Part of a small language model's weights.
Size: 14 layers, width 256, vocabulary 2048.
Architecture: RMSNorm before each block, some layers without attention, local attention windows, value embeddings.
Training: a variant of Muon for these matrices, 6894 steps.
Each number is 500 + 50 x the weight over its row's rms, rounded and kept within 0 to 999. Layers, rows and columns count from 0. Numbers have three digits each. The size before them is the row's rms in percent of the matrix's.

# layer 10 MLP up, 1024x256, rms 0.137, rows 156-264, columns 0-127
103:538553495596460540483446526485536512584450460477449510475520514522655448468678540482459485608541431489483411461562471445505555496532490522618568557536509537518505512520562560519501459565498515507565554457502488486365477537530545562548496518537419476519452463409551529391447442459510544535520491656549533527572548465512453555502510421477437456527474583485465446537564420510447424467417
091:520486562508451560500502485516422475437478496570531513493568518572438538507503453542485540470551493403513478481487493481489540516523439553505547557433493501417473440455479384460470375456571512590452573558524536549520558504437571579520494497474527469527565521507577402456497446454382566504598416487554417491527508526544389504546530521486562518511465509582444654504451499497432552425491
098:550511503471549486458511495505481605556549482522536485470434417450461509503425548503461455518454436473504528480495539423445510553517467470501508504486479526542407502436529560467560553478527515460502504499479464550604483396466470538439492515528422510489543517414529520562483532411519443508430428473447476416458501551572472470447601554496418484502476520571518459586585501431503463533498
103:513462404498543549552546550516505401518549446557466472520590619488454500584575551455531466403512515520495456369538578534455416453625417498455527460521437439446495486439432475405495490521395545481432470493566465526504534527404420568539568427467520536390459441517514541526548556536530470615425438512475415539528523465454513452570496539426423456509512473564482526499453566497537459517487
102:493512493491480424508501462392498554562453476591627482578547488546495534498545505514460428552489471470572465564589453610515511459583513533489450577498481509462511469529485465486546500516479524513422529434606496544398541413413535530535516545575519460460563512538433400508552504512453516417555509542481455534483428509480487524478529465499358494529512552475491558447508576451506601470530
111:556568481503473573517499420545440492514471494443507522534430483538497502384551517501545591533433445402526526490480487567476587551515527554433435437511457419489451508554554594497476482524502536544365496498460524514535451463502460489420431536440474422522552374532565492506468465446540585438449556466473512476480555604465500400425415508487483584440464520529387476497487462452416472421469
102:465601390529535489423445565466566486483572543489487507592509480489501462575537485577516439379489450490539545452495520574446510468583502472564498529518576489475494448470552458599481560470533640449503527392572462532561517490574533498546423491536420457526510506467436455554516461511527452362509438556514404536510478524481469512479536383504520528481516530429531526542542476494463538482534
099:414472475534525591499436509544500475559568537446564463530485449591493455566528454527515420539498641526441507496500478509472522437584567435470531498510469471394456511566463485401420410518452546466498492486452450489501542533534542407517454468509482563537479568577508461481543476511514429350587543458500467536488605452571482541548539576460496508501427449468563451531444588461510437476538
098:476542482526504417530541415438465505557591558571507515548458525477467510523533545339508517496385506490414485506389504541520456531428487459570599509413505555575468594508449553526528507514506494498491518483521530552455462508431568471549454382567519533593457442507381527554531427509504544524496552452539589477490495538486546513400552511522508554496533473563480448521512416537470520526502
098:496535492500589523474510557582493538481488425522504406467528485487439537505574445472480522423436454500520510456574589514458436569559469529468531537371504485482422542432498475561480470589579523501439575459548533507412449424516438537513543520449474411518504510555544602463594506550508469400433477474415643573434509446579517588547483405475502471563521557552545422458543445546421519631538
101:489478451531557505534576497509532457506532496553536534537468474543457555550556573507516493496486517401450497508457549507515495491550465469466548497469534576506531511473470520454476363485564504514611493444498432509442556534559454506449493475385562513500501466505583543447483432384575506484484602433544537470512499577512490437460484518557438452458523494547495448489396509483537486465515
101:465536468574445550566579491526480493522526463546536382496381507470538462518494518519494533484522575511433438508552442504560500599495633445537503420461517389526478539454522519554512503439558549407502539423501471511498440506504516495510490557457506555497465508498484529532500530548507519534493506486408467502520499460547503454461504495537504466595506490555486502480359562467504453561524
094:462557500389465475505381509649533519503543426491539456464482412546447500466488486493537552474511431438398460449535534562503468477530488511480517572459579502502405444471566508477565469567472518547443505583524567498461495490509478509511610658543454567549557553466524489474572535483523472517458509490413600563520430472560584522519489477524433443536508578445554511533441423509455552452473
102:425528469511483592452492456404519557519550555566501554424538464481446466537477489382546420453539556525533467523475576495420469454492510652503590535546520631470596446475533545467518467508466486456438503585443490409451449446493572495543452438506478588565562529419482515597579381433522508576474584475538476516538504517565538512542449602482538506502439578556632424553490474498584508481423
093:465490486502560417596482506420539457521449436540442517397547513456526523533492505487520474537554542514438547502506548451503448626450540441446483603589454568554529476518420499561563465516530524585416514501502576527374506373545577479488541487474491472481480540419516529561449542505462515524489531509500500467512462504553544621521464416502521497473415520545529468558495560415568470484551
100:514393416545426498481482527457515481481497576510533440547517507493539369573554498468517593489487458570471527552494519549472582514505482554556505509519554477586595493444553530537483427462477526344496461599406474511583457432425557573490541526468490624377458553513546515460487512540607465557430620557442434526466558509578470522554508447533531515495466469525530448548545495472482520516419
100:489478515403492511535501601501520398535493497485505488570440558508460607397443478512531492424564399438520518628528462541500524531477582459504485555504514644470514503479541526534456450471562497546453467470454465512554442379500435474597604486561589393507497485524498516474506592558583443547495527508427506392515480553530500443472469462460520451578504561402465548501497412443535511432495
096:554556530582485498507529548508410479642563472522568397474541555481456479521500483437458486528534446438489461562492477524534543372469484473520574546492456518494466569487466489563537542378468509430449529481497463528482506506487456493430462451566495593535574530541561488506598467507527502508449462500461472554454517536541403582426515500525640511527510501485596497482446483507513488513559
095:496499518588499555488504527497541490477411490445552544532491428421447540476436469544543566557566504541425580519449522431473530507517478473554547497537476436496380532480483594477459502526532500529501581543514587500473525477489487508506454488596476449536528579463538463617441508458503553484564465458468503579455513516464399469529474418541557530448398534499505401491658539483494526487496
102:509421519615488478545503489543449565484590585470450539433474456494422384476450432442467403423427500487436543584415501506468527561505493522497494557550511455548542444422496533500520503555582628521432501516548586495389496533511477523524436441504480495415513420535515562554611627550479490513445542627508550570556574438506547463503407428493506490505455601424505534542619522529581447487520
106:482475537456474517523551415448481647504445577513556496511471546444514409546491439510421496448487601400541436481473538516448431447488515489429509517477531512493653488536548539453485553486478481542477437549511517434551486580498653498489510409508541532415463584520539477546394520421457434513517573522491419538414536505462542502545504535488585514489495521543491601562499433574496406485532
089:511573512513455518417553433561460460574505560497465508416486594474630448572425444410472481476508494480483527599433563494533489482550543515464514482527478510444532607492534607434470504493461452417585505489460533471564540532531537481533516571552443492458550445511460508489504513601460534414497436477442472438550459483424466472433476418493523432493528568503479444597518530563401435453545
098:530536489554377517568481439512501458477445426522421467438496441531459580457430436364506444461499356536419551490535498518538492466493529461411513543457519449394531545506497642533537413518555545452444515505534501521536568520446556410534519456527500546555459514520535488423523542543584574509448558509501548519537495521366538482447509488506485452517464489399536505475436494459481506506506
091:441447463431486520483515602510493549475516521423418546441506395543518505571533489521514468459566557549434523506492483538541443446473477400499524500502494550472451481482540493438576547567462588507433442460521482397498478653571536448586610433549477483506513445533494480407494495456463628459518531571483524576583449499515475462538483425437529545492469544447426555474519469515514382494551
095:614499488486520508520486512493549509464525601505493571554463564531480547533525496452493411439519492543442424533500502516473415499478552442449404431461452519530481526510468454454506493479470577495478533440515556446599572496507550492601515512602582521477458489528596563466511478478561557431560485485430505532454550585485428434470513526506483498489483523544598490434497539496515468573440
096:530473529497535483528505522442575429456554559457532537497517587454414573397516413473470580493574501494480494551555530467513440423404495520548519490497465421381586444533591425478460520404510549591511503420454424446475480553502587494481590431498512621532435502480574504511470518482552442540413523483452492615454504479522508490521472472482499506476514535535388478520532532511458404511469
101:563460421409515483357504391447500428585486507473449457446376498590368423464550552393525531432488540522479522402490480543534591458518583536443494451408532520515561457481537552579471595437477488514435495533452518542506503541403489509439607455463518477531512477399498476499433559543507494485460557553394482456467508496531580556543397488505507473495561521529423445590419479457449460474446
099:438481541527466490506471513572470515568469635521438515516574514546533512530506555530380397482471455484491416499472412516539501497480495429501535476370562437579565498453442477512483458542503518544483490498486570509396540582477515545484500521640507459534448474423549591474510460493506484487619505496459576431520475445565681446527504478425471553452476496512604443519462481415552442499560
100:631500550511423466520485414565450473481464523448537542440458501527429467539425493491552446519438449531561474503377505526411570380438482473593401432472586526519539538486476537437474545534500510442425440473495541456504416494527496559458533445489515496551475542545464550482499510535477501438520543491528541528546498463380515425517541490552492450506464545458433523522476485482482514530518
092:480632456453548464467519412472447463398496503482460534527489518506554520483492413665513452483480565559544412523495477423544494645538507584595495459473590509473467472483446435518477457529465601567493538531512488457489615528480523465485515482487492575432509585506482457555455485538453610527490569576542532487440510442518560455537457459598498477563478451501513492476483485465535516468556
103:482478521422434455380476477488484460540522434469500495416457507479459457566459438544469494564558545458462507535479536535455439489522439577516486496524531461557500510434551565506402482495477510522489502478515398466454540557518508521575531482557476442504520542498433479488689564517416543476505466398545468524506501529454514475472492453385413500513512470492482476498420526514472505483522
100:516507541550511453443461469503466504551510477510427470459530483511549494501510379458451508492411538528560430523492472474526621499530493443506562432443455524511526450531376549559485502483590499542502499459516530589482529606489586421531598511510503522516489568503507414427496475559495526481530463509595463512538556566575450450558489461391582499510432583534483512540406558482536429464522
099:495505518518463461575483481480488469384535552489517541432388565491501490543463483550446569478501455471621470443535471437567531606500491444430415564516561418587477541535398579527507521478477480465477500494526474480482449585468552489436468463483453562529482479498450469437415438557543520491511443483426515599448435460560451486476487502605489499525511555443490440511473457477445565475449
101:495560498516540573475508466420553520495473466414519458456439515472458565491517586473460505458537501389424452468503444494486440514510544470502527506593517484517554516542499446402453527521579443535473529489464536572486437455478529529480445530461470427552445562549459540494488537530525480559500467542526505552475476556488516553572429532490490438518527490434525429502531509475566505601577
105:506522488498449571455539538571490481529553574602459459471569495553492462567499461503535406442457412450552503444444454440447551510567490541475509518561490526569526492493541491544454518362536608445436590451554593547485560561493519512489505466443546575388400535520449533560479491540429404502512559464467486604562476511466501453513502519470560577628608500501531561439487468495470531483486
099:526503547479467462499578471534466534520442526479552456533542553574461537533471475500503525499519451576493594543431398572564550527551511441464437481505525543430492505471442452459595619416482512420411488513611552552530459489438464538519487412484452456464551517415416540571557487470551490429563437434404558485529506469462421406477570445486517571501450497506468575504524515510461521544529
108:507456462508474477460450512477499428539406398469461490498612514512572512444488513517559536457510511453456448474554453404548585445486530484532547503437431545404442525499514525456576502476573520567561562481567465486500434461536523458439449456450594509524413540526490519529529565522418529578545546547461592502473472508489543529561442540473552407464534479599463454505478598609427534533588
098:482496383486623546500543487462440498479493613463470565611541465549613461509542443486470460552563494477551524593508488512418478416554410474502492450473525565513466534589505527508398453491489561489475462412474491410423522536487525442463450444497433467593560483576484478541579493521520504527594496567513509471508490497459441453394565554433484507452549529526514471534530539509518502640491
098:516473557496504503425529452484527530441484395569461469417489575553567582486448457467564500515456479570559531481495511511498484512511635445545496489453596564474458444546468455513467517577468465501506475532499563422473483480531466544481475526386463545512540502465474479521455482546546474509455540537513530442567482493511515526450457430557429628601516463515478498575454445461516474436496
103:461500554518550547537506458478571460575511502486453562494472461427595558531550497524523461456483400555494431451482534414444446487570473494517508582473472358497566497482450502551454509475474496463471425440467467511583514514383415408467456564472490531588486496527428440366559485570591483440504564544478515429480475488483598494467565402542512494456475525447469492473520438486509459464558
097:451498533462516464514460522427442507557461512468527452413507559466429478465559527426547452431436505521457435487563407532525475483498512485491524454426526476453548462455436496553452481511523455473459448528518465489554582475513535606526436453455525519475568468453545514425433499465546386394590507555411453584495494548508507420565504517570568458513496470481524453508464513488525479634484
101:481540513507534463518473496486510518563453479528527532551428486462417526470504481537537488528436495436413534414553523541486433511463532421484396581475484627450494588445520530521551464507561521611430484551507521515486555484435511494530544584589512510451437514439422547527459444448445534523547437500452536513475492515488589519505497439496483480433480551531435575521524568536545497524533
093:533513503504631476539466476469488437580551526438553503523475457472573380520397482574512503421481551457475540511537437557600511498403530460467409432525502446400412461474547455461516482441540487415520549547505534483469615500453539497513419406428509553522399510546559399541511457509497434438469423572459448522510530539437481448484442483468571472512474431478519444527425465508438521532468
088:420523521536499566466458500481551569513595493410561630549444502483536498513471414449492545442545436558425491547508568546534499474387429628504495570496427506399503544462513548505491433505527612473464519545537558483472563463521537512428527436450538514460502483426533359455500433544522572577508526492476535504559450494447497497528443460607468514530490499430469512489447459548521450449512
094:509476505420467494489519481428528487480412456594477554499533501489486494533465522444500471528510539518520511509549541547515517497444603399489501506418604502486544561557487482471510363520497557566481456557526434461550515446504427569534405536472517478433557478506512502532470543515415536444458483528525540438526412522549570444525489489506471473465542516404519558460440352487482462470491
096:511418485525566479585524454536544491513420470497394487561526455483477507588504541508569538481507464489518418505502476524524455413497583495529547499542478490385492494548554576526496497473530424533504378528509456487540562448503526561583469511530531398504490502566422490554489577556524529399523381499472483502436484533489586570449565565458531444492483423500363556474493551528428559396440
093:468538488403392557484483529474530466592555543446478489509511627463496580545448473413565493529496570437424567545554479488427467455481522569461538446500493575506466522472593597470421513458491612451546406579504550549551512442507548496538568500551566584542444509534535455520568482491556552582490533524578482415534497421466486500503529558483512562482486510466490605525454471471447505494524
102:594457558529468475551440417541510470497527483485505534512469475386553474573526489413492552442500442570544490415505512398433469457456444566537489454507441479498531548571460462572481432509477480494548481536529446501483446460527503570455494619563489497541454594453461388546590533550462404534549475487507475661449409499476494359503502514558531515522493537535512539515483526463458461555514
098:570497539486515574529546452510535547615411521494538574488471540447618517554433540563449410512485554454513488465565446495404560511447511446477366528489401476621535505544485443546549511415599602444469486416439498420432519475474474589529474476473554492468477464560463436368560629493511478440470466474454468436411440587531508410520505429498476496482444484511459411515513463466505513475510
102:533519533464453495540432490539555466458455566477463564502512640444537499456426546413400437445483481524471450559527490393411482498433380572503458363476442460464459569468499469446459474539512612517534433484606427518550444481499450556633499461539474532555456560531528435423487434490464538474489536494396430541505460452541480540454484532560528440473493508490537501475547530505546525423536
105:447519545464441374546460507523498483557522395454382538511447416563526464533461517550548514512549491505478500447472502484506522376479505470511512500497487479365522501473481448518395491410415583538537534510529439519519535426494464445456606551485512528550557546437489475463419593518385526459567521494536477444451445537536461551479516562407559535546581389494443507571523592466505419480490
102:462469576469492534477499481563545461546446513462574519552498577556466484469525497407468478551516470508542471444481583456564495495519546571467559447474547614439483597485505541608475573548471541516488564471551574558441471547370559491540472505483397491418590496551569474485500525593440396456557505557426547475471494428486475460538493541504585534438444457508429512594578539432501461518600
103:453457486545460458467470435495533459403455477468496505536525425578470425481425503464519420479488492496470464545499582466472564558571449483544466367410477435474451543440530435427463492515461582523603482561409578518410444477498465538544523518473559402509534575484477567506498561462534461417491431553467488522453468486494379383531559481497560496519462552536487571453517445492592494551554
105:565540404488513508499531478506496486488471571517641489478450509581560474500543498497428417522436516416364516482528504491507470463559479517449497512528556468515652447603496518500590511513502530603492451409510533521476531508490464458538558534539583509416549459515388504503539569364531511544481576487499494502475572488378519530537505486492477509569461493426565476545557574581463438523542
097:471510455515411469520404428502489517539589497488506535541456532503534461506479444561512556551498606474481445542498531517464446519502533347481411499532578548531521555541520436478519521501563494556462468549441494481544530469501499468463547398518472398490513506536555460489486526428489544350435519524424479518482590515425534504505458588498503456386503531577601515494467504404481569501472
090:479438566546528507533410481494502527527461506625474398458456511440510531531544563509549521496525513564560486497513437510458535589555456555450500518541412566482523443507495464500415548425522486592538540490489532506482541564533510501546406507539452482521588454508504454432460592513599460500478542460579548384450558493555348515551454429510387538501456491468472605478511470465470400557504
102:474362417470502478503537553427502326476563467505529493539486484457529487468514441535621480532571482563476580407464484555508469489474524521516487486477441459520462553484442476385452509475536522499489442473507545576482467459418608469478483462528412481572515491515470498548472468552479499543463557530482509436459518465537533454535490461472596578548554464563504509480435445541486547491448
095:439543515472461438469550516533510515507514471611459515516519525530533490495508498470494392505420619527466494479496478541521553506433497499524542594414507484506536544518475467522541443560402469496516563515489420503552427543540567541450466481440540419564440554600447512579585591398497453462550403604537556419508521446514510474571565520560451536435462497355475444546528447587386429474488
098:478505552488546486556499507563460437469483553517485487527503582466454503427476452484488449483555481511491468513624529474536575582543512510480427452396500489523560484493578503530570508535449485540416514487497565465524472551460635592569568547503406432584514479465516511542542526403455463472603439441384514517460462509626474619445472534544660471499527475447503472564510469430478509506498
091:459405494545513505454570447528467538511499499553501484447496481448594513631392444457472536580589523416584503552442469529535452445529598468609547445536431505554526491426592532650559386482490496519455474466487506479462527431539486460584505513556447454522533406473451509464408474484500511572535445433520544423482566481465505592480428470516524543554436526538476486607499491450429488484455
092:527496500459544523475473483615577496476559496507572537466495463441478480571527465521582568511490559491552504503482504434533509473580489520469485511622474532515413472489468543495444549514531494528499430471580474551468545523524430601476400505415505499545424577461450521442465429476544530475419531517474418585492525622476474411453444484493483599477502446509505493502483437488461515369437
110:379406507543493431531509449596508501376508436463560438497451476534518507531489497502520520498466588437491514448558459503405443453568443513503573489517492553506420462519452491551460461517511468472566448573516440522515485443477510532557459507376503562515469433533533485522539428432506360550661575468547428558532519484500553496593512494577539526436537517559527496616505522494468474480491
096:437480343538481548449602494431492505616516411534527538462476483479475465538410512516429530450440601561515547466531497466460481480496438534644493543540514482426343530520439567547509456536507473608542447502552514434571620614453466462484549467485449526482474537534529489530464435512447521509462451428617471506545520460511489571582511521455466505486569523564471561548507455559441457398502
092:526439442455443366539472499471555567505463513554510511521527523483513490551555520496546411495566455458494389464551529438442601477441450424499491467465549453496553557453569536412517428502422525553441462517608510465576567444514529555511549527537473466471558450478530458624520496441425509514500584527537485581617446582445471553539587483529494438493461502511497514534551565580416480539492
094:435487442533498522505494518473431533524512582529483464462396513534391460512507519481489504521419500423516502511511531635504408427546466606493562508545514614532543482554448626433500531470527483478610499550545492544482479504514476486443489446526430472500434520546345451505591622532504502392520532465510513503477520477483431570512470505480462510531490457455504572593438475442592464550470
101:569477508547479549434528521556547524501416551534570453463575526510502537473519566600559474464551518415502494510504504450458450491497544500480654472494524535527612464498526489531477506528589643539457539599478519541524519441441575467525448440489532563546506464453550517555451460596547531519544530538480548556545467489530517538482507502564447449479480567489537495575503573471407482436510
102:537500477433526494504451513452566436398521500486438495464457506523558421601534465522544443505532556509526521456514489395465569519529515551546488498555465544391528573477513531482384423495403448518532524527487444436483527515592567534447525492476425407503539457466499571544570543499421455393429503492513486547494537567427568531557502518532539526548514469525585439419482457582571454472486
098:497477496546463509525408438554525538467580616506513540511532475497525410543461646495576464509570614506452537541495478545545448562563517486524549539507443529476613496499504526546502493520576508506412469499548533513430405473446490442450448509591455542602523500578470463442453564524461552508488458541481504539501450495476511524484558455577565486544561523381519460483539543590534500487462
101:518538504521463474545548462545574425409459517586492495553472594507469467487462452465495552514503479542495483477522528403471452564480521484483451388511537448498385418604551490532477536508545438515448441427512509476519508501459437539487548521511513462429497515454516482439418484388414518422546444497555450504483540589590518439463488547518515532545631517511425511493536535461448465450441
111:509451498380499615595575554558503505529577621527447434529535484506462534453543490485551434464475495424502406500583441588468510520525444536546504470445469564550438542491501491540614466524546496549507568537432533523416481468568485552538511489507560513571537442515490580463541539533523443502462541564486565462429555461534487519504503471496559538521457508543550437446499422540514516530529
099:462400519449491544525557553471447449500543517434466558471513528441486393466598420475494540452517503608438440499595509437591513465505361513521460477552586581556594473512516457454606432501457459370509476527500542473505440517479439505492491426548543522509522474477460429491497428496439413548517425467543565495470483543491550448508598477457535451618484475550513510547510514592478526519535
096:426416524491453478488470459509508522486517520552479500528582496530511396585495474459518532462548459615543475549462612541483483526483468624558557510520495443518530477596566530515494482489427456435586533468475508589432497523535559449499517331418539599484528506483500502538487469454499505533535579424478529496598553485477588516492533490516460514558480531371487439417522560466504560378450
090:566538438455447544537491499470467481545546418541428482446476499534487514503535415482472595486492500459423537519513513504575519456468488488653418423437439512456458509533550580452454569514487523529463535502505561473389458488578473499510568458529507546531504466458463506565477484600548537502458493470462509512482517507604438515498572478460513552504500572504588496478488506512558507548426
091:423535404491513409453521433418563596338453469470501520449575480507524488498551419549444550470450472492506428479559444480559511470610503477577559543470446510467543543498534547547424443467558510442494523393552532484516505464406473522528500507555430524411494438501488489503503341460535525559474475417418603549477540544481517551543471534484458512524543476526468515462459510500499466508385
104:484490460563498536488489455489518529427542476399496497507538514528543522447492602506555399476595484554451488571541566601547498514510565443523594479473430440488464348435435484488480476500501481543503603415535430529443484514484510492494501516493527527417425435602515481456456633547474572508590599398505599498468462446456526499427538470420567525532442426568465480462534462465516473468553
099:451520463521565520477467481536506492562481469460526517447594534549517549490578489558536497521544497552580526495531506505514522485429434509441525486516644527530551586529526489529457600548532529433508515477486553508436631536434481502557452377546577414409453508489515419516514574638536454547546443436484511537448484499432475513602493430521425511566448517516453589460479442444564435507490
101:499477497483577474559557457543531446382603413416499432487441615583543518553465489489668463466534529463562562462460602501436521551479569535482524543539457600559556540492570526529454494514560429391559407525452581476545503491473529446502469500530504481584568584395514513497517452531530508536532541450497580561528515578446514510596521548494471505513544431399520585432496595534531552479390
095:495579401413464471542595469520550492506507494540413596453493456479572483499414507451498561566482451501474526589507531616487508522577449539491527601543423503476467396505585460517556485520478506554461536466535488459556428512517485513505387530481534417526515480466509436471470548527452455424412448544618516503605496533484443448478533512512497530495565454456515495514542472439503546462529
105:469473577549501515632488480490415439526498569503475458545503547571444476433558467556424528544471480478527457493471452537505471510538404450499596498534581534567459421426517459540568368482507476435472554603523588592502563520483405552539492456455562474498559547493480507547478496507418518572459499498522543458464539489591492556462479508422397550539524557483404412543453541558479530527441
097:483383576454487487507461495507552496518483453561448450566494497447534475549389469493552528512478537468639525387493465546437476493471465499516497504543480463513376441547509487487464604487585561555562495537460579562516600439537519454474490474536492490476453538522475472627443548461443433549464498495498576475579602575439539502487442477502630566530505469557523420533535455473455510522468
108:457500493451508527495526525481493551533540421511442470486552485538523379532474446611606538572507516507490431480478473484497545452483511568488484542517515495480468501504503519592437494421535442481547507506593552478490407500443528554532469614474521545491584502480428537516431455528487485402482526443511512479454519543381449553451456422507489454487524444546497513582499472523472508427463
101:451401423497499480464453568452485452467527458512543456496548521451554468559498528546465580581500509506476462502554442546427507476554524478383507561439453510561596533411531517513439438504513464535460568603558570560499479498579537542525547474523457420448480522384477540545420469595604478515541491620508566477421554508585473423482545421508442424524483561460541469548489443556488464519517
102:497483503453511458446450470513480454533528459464552535443515436444528463550451495565468420487476419604543591489489519524461489545625552478403505452484460496403512493497534499553492473568525553563584439443561538512503543534490483592518565361546473496510507420450493490485510528484578497509492459479583515445530452477426537453484498416584552525529500494468400453478392431540518487468536
102:527400571362507493590428539533485461454577536476500443414424469427510491648481531569579507431456426535540490545532513485498493487465488515474530592489589533495541492569420504602468431477518569503511505554532471530462515504506553515552482464478524518538550478435423522415433599408471458533364450446467524502492552456458508389578542510594516526506476452460642459533502491427608558525492
103:525459564446423544600540482554464523430459488446510470518521552470520530512509474520436560459574523469550548528533429524499433506498525432479486571510498496470444572468477450486453456465440475530458547468527540472490519520578509479598461540518576474452582537527472512566454486437508552463592489520454434481520541459443524460501563547521573560528490510560540473525509519554553610482495
101:458437587588411575338551544614507451536503510449482479509577481569525496532520467513509510544423484555371510494607457591523440547497537546516488547490561552429494454525458489455454459499459493428434384549445502505574426449482568527406489483384538500538435522466492494490446474588512535515440494411504452471539437434495499473481581513510439546523406577487513512480430536563469547560476
095:516530418461497515532508458539529441588547507603475454522492506472445564388437541428585536556610590528501569468546562504451527435407612475469574533499463534531600396536440455524437551582510485487485557491544481533448553479630450609565428499480557501536439466502505486501518550499523537542524510509620540487437543456492526468506501518546529420495537530589552504604499502525511517531499
107:520503482461597512517510431514495467500540418564446528539467498442374490464467540538447581607515419540501366552491478497560576493468568546465494524491492529457490335492460467472498471480463560506521558454547495518433470490503534544517513497435493484383512521504469587480476448491521472586530488485539596593436599503576445501509460411496542477503494465487519572549523531533572490506458
091:525514474489473451504528519552552514434395478466382513572475529438523512567442452501464567535522524471399534540475453523486468549516567423566512489507560551477515576504462556521548517482387516523458478466542473475572500474446526500527501464455468480420427467479496621570493517559519449377535479429497500483511507475474558493497596477491465445553450493461467569475468485479559518460384
101:459427506457523473474456483544497516438455525534479420463480426487492520446415487453486467468511518557518540446533561514513477459451487567421493494439550542397406464513511470461379570474458480500478568515487562459560513489408490489553563486535519450420376489457536602471422450510467546452382526493491537543578485478477430413529455498453500417446543500511449528462570512580488511478423
103:500523486569465480555505538427464526480463502460414462516503461546535498524475440478596530437551555417483518587523508535570521525494484448485533556478569509522497533372508444473422548506416517557518369451574538445518463489518520520583416517522496397527490428478497548484590510574500574430518454403507555534494495536447485465428554477489551531589594412529491501540479496472522543490490
090:595512466476474477526512516436455473503555474558544502401454499510457607348492574476443493457462433487569476497533487505493441466469527360399482373525473528483558444503600467571545467500500427462482481581511504460430549601548525531461471495571474530447423526503522501500456432521461528562484545530467509519490535478562490550422329499491630544489490508496569492440446540462474520417440
095:546502444430509549525500528481433505504506506496461490473563439479501595562495590429486431474646459540515586513404522537465467423634597517405451521480515431509535509588493491513616547485444495532463547518503487456455487486453389511591498531435499486439470511539504461460563543452413566556524468464422530453552509505482471520439403513491523575436476496574507483562547529503434535485533
097:446518496528468512544537555594393546550565499525538514528540485592449519566489471484498556543474540559546568473473485487572520491447538522522524520487595432509581472542513494580557393493523475565422528472415469353574468533488514581444603512487463446565474487524542545467483525559454544486560501452503497415547569525516515427511562489542531502497415590493529403444458498376558546464560
100:435506481531468388480438516478540477431453505552616485511539567526394550524495449493508464561382628548513473496418509586457484520548525556458554590539571455489473525438549469429458536517430512535537488524451536557411473423505509530576502472480522483520457525542536559395423583454587529429470438633548554518508448499463489497499486421494432551483529476502490537464589501462483445529566
103:547518579411461504560581487481488555525472509482538479525516473517536549509543542476520481472587477448486549484533452408454476563512494524532473420563487521598483507561512510476526462498571486498494593443499460482543495485521610484473414558558514458524514490481483536464453578496479531465543507529452517331405458538465557549423428634621500521442444517459502524530463464560562532550492
103:442566515543447556573539521428519506450493494524528478594457486495572519503484513608483598515477559546465511536533548487555501514475528492495445432411557470534585568519446575535521511545551449489468520484462533393486486581555493422530524395511436458446611443448470510499561538492583497535449454482516519512568504491535535508574400612519472448467522478501400493454435523592458597399556
101:544490456428488546439521540540443473460480508493485573461511612557505560470550473471469537519371469520476475623440553525498503484390504455494468519441465503527436547453497518469475543515573498553608481496483539532487452411545462433494436519441434494570595568457516482566437480507478473561549563607499548555527435484529482451487512468499582526503520540522446484492488528427501468512606
108:444462504551413493548446476412538417439519503477529482477483542434499497523471453519578519512467436429533398574582439482486398535424536522505472488511500470560487500479520504467546541531647520469478470591457515547490522544475532463519496509485409404554524517466522535580471452444529493519497455411423527560492553520464596515658484602559495452474488564451522541462576525577499501455509
110:499424502628481426504486481535504558527433501623510453468495521441526528528515509434493569469680549460500541617457544523501545472492573493433472545534417489599530550581509443512374549539506541546501579426545481446498412484613471432565467508481517526499438535483542481523472581569495529446439478496615501420550453476505446536567465518538521570477384571489388553459472457458537516502429
097:568450551526385566477436519478455493514480538496468545431511418576566424486401484494507498430476444516477490497414613527656533503389470529534360455545508494492455475521524467441524524554511554511560532547581478512454505551444546569364506453545554500556526541375427512487464533561477436533489500485521511512487451393454550418512514556585519479491457548518531417441571469534498561468466
093:548463526453484535421467478517512359553579506477531447448484543549470441467506501564466471459466467426543504468444551545492478577490423466442541547541403561498352508529494583496435471466455463459506484431430547513415567420535525518543537534525418512437480553321557502447454484584507497429525533541537455435545531536483488486639477509536476510536515471432532547534514429427557525528508
107:488453529466525538517495426513535583513480407433470559556555482489517506537563475491436500531470537564596451575512526517540555482515434474498533593537537496487451473481470470442432508511525544537459557561464480471540472444510412560408498537544504529535398433505538505457536566459367557478435501408505479483514423660594381449486498524493475532521468462452574509517391561488498561443489
099:520566554512420535572499497479501595389490515446589549512492505502486400521406517502404519490441457528442581550537549559410492469488468459510474571450607485493464558521440506517573544573547476436567508508518504500482389474546479515464517436455533591518393474556519436388428487501523483421514502470483576447521517333478473444450519575514508604481443504534463486558450456490488475509476
096:530433438517511459461482475419458574520470460519531527543435542460471547390531499489542564501417471465522491422425531419414453571537490532420574512532499495553477503574519488604510574506464510529535501582531481462514484485489509451432475467428642460456429480512570561449468492492478568367444519509492520469437443527453410399594565534413381407475461602483529510519518490418470481498448
095:550541514564468518476513468545515430523597486496527428512510548468570362491447469514429493466472489522509485543535536502487557456524522466474495428493561397509568551554538548527473563455549498440458460550576481469422481561458519493540567547443505528551395430458427541494549504488502494438578425409553568550505409426526485500498489496503508537460545570539438469588464482572514466592463
100:555532375508459549431495470465496470559571523476427476507509459507482477612580537550462460533455517548501404505552463474509545515548389535501676532487460476441562582506560468508470482546466472478493547514434459484443487451536461487533438556571520457500542463484554497472504513573448471369395519580596495477576567514498427579455528465522490496436550563494551533448561454492403512567500
100:481494508521465553447444492615484472464499490552461454433437562496429453555532516521475550516508524447461508480517514472470486533578568456471524591575416477473546552455602584449567452458459470620470519490548551464511511550470532501571417581447468587483438478459502503485540468549487459497494494512536529512498517533549449459593530541489481485421502503461491459462432421510517467437440
099:617465441470571485518540507526492462493546479514515542469475518485457538498445405496498561490526534561553512554582461460558430438500541508476507564487516587543468476420494461448446576480507481486491533455454549405502560427371527503509586468497497486553488476387556397524547512454513481485495559560526516474410500445449523503455553446482552441559455566575426533626556503450479542460526